Each number is 200 + 20 x the weight over its row's rms, rounded and kept within 0 to 999. Layers, rows and columns count from 0. The size before them is the row's rms in percent of the matrix's.

# layer 3 MLP up, 640x160, rms 0.085, rows 421-430, columns 0-159
088,230,184,189,208,200,184,204,226,213,185,208,174,222,189,175,170,173,229,228,214,196,169,171,169,187,211,235,199,188,164,207,200,198,197,209,240,224,183,189,244,190,210,199,234,186,203,178,188,187,239,220,187,177,185,228,209,168,191,200,208,219,208,172,203,176,225,203,196,208,231,161,201,217,194,178,200,196,185,188,223,192,196,195,220,206,218,183,208,203,199,198,169,199,182,193,199,154,192,197,181,181,206,198,213,205,190,211,229,174,214,206,202,194,204,184,234,201,160,198,202,211,219,197,217,200,240,221,243,200,207,219,236,190,171,207,211,200,168,222,218,221,182,218,189,215,184,176,224,188,203,176,151,229,170,204,198,183,198,139,206
104,218,207,215,214,193,192,210,199,197,204,210,197,247,185,202,181,219,208,203,202,206,184,198,206,194,226,232,173,247,179,203,206,185,187,181,181,214,208,234,208,206,206,219,164,193,191,175,182,190,188,184,227,168,215,196,190,211,220,200,182,188,211,203,186,144,183,219,232,241,207,237,219,241,167,221,183,178,207,213,212,231,201,217,208,186,198,168,186,227,211,234,188,194,202,203,169,220,202,181,202,149,202,215,240,198,211,214,226,184,225,235,184,221,185,174,189,189,199,200,212,221,202,188,174,229,207,158,176,203,180,174,185,206,188,199,205,217,194,213,195,249,184,224,186,201,226,190,165,168,216,192,222,207,184,214,216,224,221,182,198
096,202,211,204,198,227,182,213,179,187,190,201,184,175,191,206,220,190,177,178,200,185,186,203,201,222,212,209,199,185,184,230,179,207,190,199,218,178,180,232,199,227,179,205,171,218,195,239,208,204,203,197,188,199,240,196,193,189,212,224,225,217,197,185,187,208,157,230,207,221,163,215,207,233,165,189,199,175,214,192,214,189,196,190,206,210,217,165,206,193,217,213,212,173,197,194,211,225,224,200,209,190,141,179,219,177,211,199,181,216,228,212,203,217,224,195,221,230,184,228,196,191,189,255,204,221,193,174,216,203,164,193,240,186,170,188,205,220,190,223,198,214,208,204,177,175,241,226,192,205,181,211,238,161,238,198,263,208,212,208,211
107,197,204,209,219,206,198,212,189,177,226,200,188,164,190,214,217,246,208,209,216,182,249,214,188,177,206,199,187,171,199,190,203,203,153,180,218,170,201,197,216,196,199,197,189,215,177,185,153,165,168,182,207,177,200,221,189,192,215,221,232,198,175,176,173,208,182,192,192,201,169,206,188,231,206,207,191,184,178,203,209,213,221,206,215,226,187,223,213,202,199,231,202,192,209,210,199,230,199,169,205,160,155,161,202,192,191,210,173,190,193,188,144,189,168,217,189,193,200,186,217,208,195,195,187,199,202,203,189,196,199,166,175,178,181,192,195,190,223,207,193,193,216,199,215,199,195,225,153,184,199,262,192,204,224,188,259,189,232,197,212
110,222,183,194,204,242,184,208,216,193,155,208,217,169,189,193,151,172,218,207,197,174,191,207,184,203,209,218,246,190,201,249,210,227,177,206,182,200,206,183,211,192,179,193,195,222,195,185,209,221,178,188,217,184,230,192,205,191,154,210,225,217,184,191,202,206,212,210,192,208,210,190,244,215,205,177,191,243,220,175,211,226,173,200,199,207,189,203,189,184,212,224,218,201,183,186,179,204,229,201,209,202,182,192,225,184,200,219,188,235,200,192,199,180,186,159,189,205,186,205,231,219,222,172,210,233,210,250,205,204,204,171,234,152,164,228,191,200,197,189,190,191,191,221,199,190,218,201,213,196,219,203,174,161,185,194,226,154,185,173,209
109,182,183,224,198,208,198,211,215,221,186,193,223,216,174,171,168,213,200,206,208,202,201,168,207,209,207,222,185,187,145,230,194,191,192,211,236,187,177,178,202,207,186,173,183,205,182,193,179,202,190,194,160,216,223,187,214,204,219,188,212,192,174,216,198,203,213,219,183,197,161,185,234,185,212,195,176,212,169,207,200,213,172,196,191,177,195,198,236,219,229,244,212,220,209,227,195,184,213,179,175,196,225,183,191,208,163,189,197,205,195,191,216,192,199,196,199,198,195,196,193,187,211,235,175,222,180,198,212,236,211,194,189,163,202,169,199,204,156,179,225,203,216,250,205,245,193,202,181,190,195,210,232,153,212,208,242,227,150,177,197
129,224,200,188,184,208,172,210,219,217,181,235,191,230,162,198,196,197,201,192,194,195,189,207,205,197,181,180,207,189,173,239,184,206,203,185,247,196,232,198,209,207,166,171,165,243,222,233,184,195,259,209,226,221,221,225,187,174,166,196,219,134,218,193,203,203,207,201,184,207,191,233,192,202,180,197,206,208,210,179,186,237,199,163,229,180,200,217,205,183,199,217,201,199,194,196,217,228,229,187,210,207,159,171,196,220,190,230,207,186,235,214,159,209,200,204,219,202,201,186,211,192,205,224,203,220,191,209,206,223,223,206,177,164,186,185,223,199,197,192,204,160,209,197,211,193,219,196,193,154,210,202,199,180,190,203,196,198,156,189,204
099,176,205,200,200,248,178,171,190,212,237,227,211,169,189,208,197,199,196,217,190,249,197,168,187,205,170,185,221,168,175,174,181,196,188,222,173,197,210,203,215,227,222,165,173,205,214,222,193,220,196,231,190,198,215,195,218,193,194,213,207,183,185,174,172,177,215,228,206,200,207,206,182,216,195,216,211,203,175,220,172,233,229,207,221,206,168,184,221,204,186,180,197,193,137,222,181,187,222,203,185,216,192,229,180,197,190,187,202,208,214,251,178,200,196,200,213,233,210,198,171,236,183,235,187,206,219,208,228,189,210,190,206,169,209,180,198,200,203,211,162,255,190,187,185,204,178,218,164,205,222,211,208,206,214,187,223,211,190,214,189
113,230,205,198,215,217,167,231,173,198,190,203,207,184,155,177,199,209,176,172,190,216,192,191,192,196,183,203,211,205,157,198,222,224,194,172,223,183,202,232,199,238,169,205,139,241,203,238,175,194,191,211,206,211,194,212,169,196,175,207,190,223,209,198,181,221,167,190,190,237,224,190,212,190,172,222,170,221,218,216,190,215,187,212,198,171,212,182,163,175,182,189,183,199,216,180,203,192,244,206,209,178,190,187,201,199,191,216,195,227,255,168,187,215,211,202,207,164,164,198,207,194,227,228,220,199,222,211,220,208,217,204,194,203,178,178,195,183,225,177,188,216,188,213,194,184,232,230,197,204,220,197,171,200,235,181,199,198,178,197,193
098,185,197,204,227,199,164,216,224,217,199,206,200,210,201,214,187,170,186,233,186,185,174,215,189,178,188,187,197,216,172,186,210,191,222,186,223,211,223,203,193,201,197,183,222,180,191,202,206,216,172,173,187,190,252,212,176,175,200,184,206,214,200,196,154,220,192,159,199,213,174,226,207,186,182,200,216,203,203,170,219,174,176,167,178,192,186,214,218,206,196,184,209,227,189,223,188,231,198,178,154,201,184,201,187,202,246,181,216,193,204,253,194,237,190,205,239,226,177,185,189,214,216,176,205,186,241,208,217,207,176,210,209,193,172,206,195,207,213,198,165,209,181,220,209,243,175,211,195,157,226,200,234,186,218,200,248,192,209,187,204
# layer 3 MLP down (transposed), 640x160, rms 0.0791, rows 421-430, columns 0-159
090,181,197,199,239,170,195,182,203,204,178,187,211,170,206,180,186,240,151,186,186,226,226,217,200,199,207,185,201,198,215,204,193,211,202,223,226,165,220,239,209,200,241,210,179,148,192,197,181,220,189,159,221,200,204,217,189,222,187,193,180,192,192,219,188,183,207,177,195,179,195,246,177,188,220,215,211,197,201,233,195,222,167,208,192,213,201,212,191,193,206,219,196,226,218,220,211,251,163,233,203,203,192,204,193,187,192,172,192,200,188,202,211,219,214,196,182,203,236,173,186,220,224,189,171,207,191,178,179,166,210,195,207,217,227,197,210,232,208,192,186,213,234,175,210,171,211,224,156,216,153,218,191,185,195,209,206,217,196,180,165
108,196,164,177,183,192,184,181,184,195,208,214,204,181,188,187,187,187,220,198,208,200,190,200,166,208,185,188,216,192,210,195,184,200,191,183,217,223,167,215,213,180,213,225,200,186,226,224,219,144,174,193,252,227,211,215,194,213,183,196,227,224,190,205,182,230,223,195,159,226,192,179,205,161,215,202,208,198,194,168,207,192,201,201,191,215,203,219,212,208,240,181,204,206,205,212,210,169,205,207,180,208,192,181,174,175,170,183,202,218,199,204,212,161,233,228,226,200,147,182,157,175,216,189,230,174,202,227,231,210,225,250,205,166,217,192,237,207,204,231,214,184,191,192,193,192,224,159,203,200,195,211,193,181,206,192,190,190,192,209,236
099,231,204,199,202,219,204,147,167,177,201,195,178,143,198,191,187,214,169,191,237,180,200,212,211,191,222,168,203,204,209,193,194,197,192,218,203,206,197,214,188,226,193,229,201,197,173,178,206,193,206,232,189,220,222,197,181,189,169,205,196,182,223,201,244,159,205,195,226,212,215,211,211,197,212,202,187,195,217,225,213,180,209,181,191,195,206,202,172,210,166,199,170,196,201,208,208,208,201,198,201,199,236,177,210,202,180,232,138,156,211,182,203,174,232,228,190,172,194,220,198,202,192,182,194,163,200,206,203,226,210,176,204,211,228,179,178,174,181,217,260,209,201,171,196,157,206,238,176,201,210,204,180,227,185,211,203,204,215,179,187
104,196,189,187,190,202,218,217,228,229,200,197,187,185,215,202,219,206,187,198,203,230,192,188,205,185,193,207,205,193,205,185,173,202,224,221,172,216,193,229,189,201,175,210,173,188,225,226,214,212,217,196,176,208,173,212,222,171,211,202,149,192,219,178,222,234,222,191,232,170,231,197,217,204,184,189,209,196,188,206,161,201,177,183,203,178,188,174,190,197,138,213,228,199,186,220,215,215,225,203,198,192,210,211,225,219,173,198,207,226,201,175,239,181,222,215,182,217,203,201,209,182,233,231,187,256,213,222,196,217,219,201,270,194,210,211,194,183,194,217,200,210,204,160,208,229,215,187,234,194,193,181,226,199,178,164,197,197,177,231,191
109,216,241,216,204,215,185,163,215,188,211,220,238,165,202,232,163,197,226,181,190,185,191,207,208,172,180,219,198,192,136,204,186,213,189,197,157,178,223,188,188,200,228,172,211,182,206,186,227,208,194,240,195,199,195,178,211,192,155,183,209,205,185,186,225,218,193,206,216,188,177,186,223,205,193,210,196,235,217,214,243,219,183,220,215,194,239,209,187,207,225,213,211,210,203,191,167,218,205,197,213,198,194,221,219,195,200,208,206,257,237,200,167,155,174,220,190,187,186,201,212,175,191,181,203,212,199,218,184,210,219,212,198,199,203,203,211,179,179,217,191,206,200,242,176,208,213,195,189,191,186,205,215,217,143,197,180,203,166,207,200
105,206,177,218,184,194,199,164,188,212,216,185,223,221,177,195,219,238,191,183,202,206,193,183,211,188,189,183,246,184,213,193,192,192,200,201,223,222,213,191,199,196,218,177,214,202,200,182,202,205,241,219,189,185,196,197,179,196,188,193,202,185,230,209,232,190,192,209,186,192,217,214,180,212,206,179,191,240,244,188,204,204,184,228,205,157,213,194,203,221,210,210,206,192,240,163,193,222,189,240,199,200,202,221,247,195,218,214,163,189,153,214,210,198,179,223,182,218,213,231,197,195,201,178,261,194,183,202,234,227,219,181,210,190,223,210,196,213,167,247,211,192,231,161,213,193,258,179,191,204,217,166,200,206,209,194,181,192,190,188,194
141,192,177,220,209,216,207,180,205,239,194,195,177,192,175,221,167,232,211,176,222,216,179,205,180,235,181,161,207,204,165,227,171,203,230,190,187,212,214,205,201,183,201,192,207,175,207,231,227,200,177,195,176,198,236,227,216,194,232,195,186,189,253,192,203,187,225,177,198,207,225,203,198,218,167,240,206,202,199,192,219,214,212,162,206,198,219,203,200,202,212,191,228,216,204,191,196,177,210,218,181,218,228,219,181,207,222,184,217,188,209,197,214,200,190,204,167,202,224,216,214,195,199,203,197,211,221,160,193,164,196,217,206,201,194,176,203,240,219,150,237,175,196,272,215,216,183,220,211,185,226,213,207,212,184,207,190,205,164,196,191
091,190,228,214,211,199,226,199,228,204,256,189,181,179,192,155,204,227,187,184,218,172,178,205,198,165,198,194,199,228,209,196,192,217,209,191,218,191,218,211,153,155,157,197,198,201,188,211,226,216,226,199,213,205,203,206,230,195,181,202,185,171,185,201,210,175,164,203,199,194,194,195,212,218,189,207,171,210,185,209,194,151,196,203,216,209,227,193,217,205,202,197,206,214,250,172,166,235,195,189,201,217,180,160,207,206,160,222,221,185,189,190,185,211,203,198,216,179,196,199,219,171,148,201,185,195,212,175,202,242,199,177,190,234,200,190,176,212,165,190,219,177,205,234,204,206,200,217,209,227,223,185,186,207,208,181,195,162,202,173,178
111,206,212,190,221,164,205,167,181,180,216,180,219,223,161,194,180,199,194,235,186,211,182,196,173,199,174,208,206,224,198,194,214,183,209,224,221,160,218,208,197,219,202,219,201,224,243,217,203,213,198,183,199,244,193,238,226,200,199,234,210,228,219,182,199,211,189,173,228,214,236,191,213,196,201,234,187,230,170,223,206,210,184,193,211,174,200,190,189,173,175,210,165,194,178,210,204,196,229,217,198,178,211,184,198,206,199,168,177,226,225,193,197,200,197,236,209,187,203,155,220,161,192,225,172,173,239,234,231,174,223,208,196,223,180,172,181,204,201,195,216,214,212,238,191,171,200,212,233,188,197,179,172,187,188,185,180,190,201,210,204
099,198,193,216,164,207,206,181,186,232,201,204,203,246,246,227,205,189,194,170,213,213,175,157,192,209,186,192,204,226,193,202,198,171,181,184,181,199,209,175,199,220,222,164,205,245,178,206,181,152,180,212,196,193,188,177,194,230,207,212,181,194,199,205,241,206,238,203,203,196,203,193,194,189,211,215,199,188,194,162,199,224,200,236,200,210,199,169,204,163,227,210,214,197,204,169,185,173,184,216,229,189,217,231,201,207,214,187,225,202,197,187,192,203,205,213,190,154,196,188,222,177,224,210,218,217,179,230,167,176,198,162,179,239,211,196,172,172,238,189,220,209,227,166,208,210,211,191,198,210,171,196,172,238,180,213,198,190,197,188,201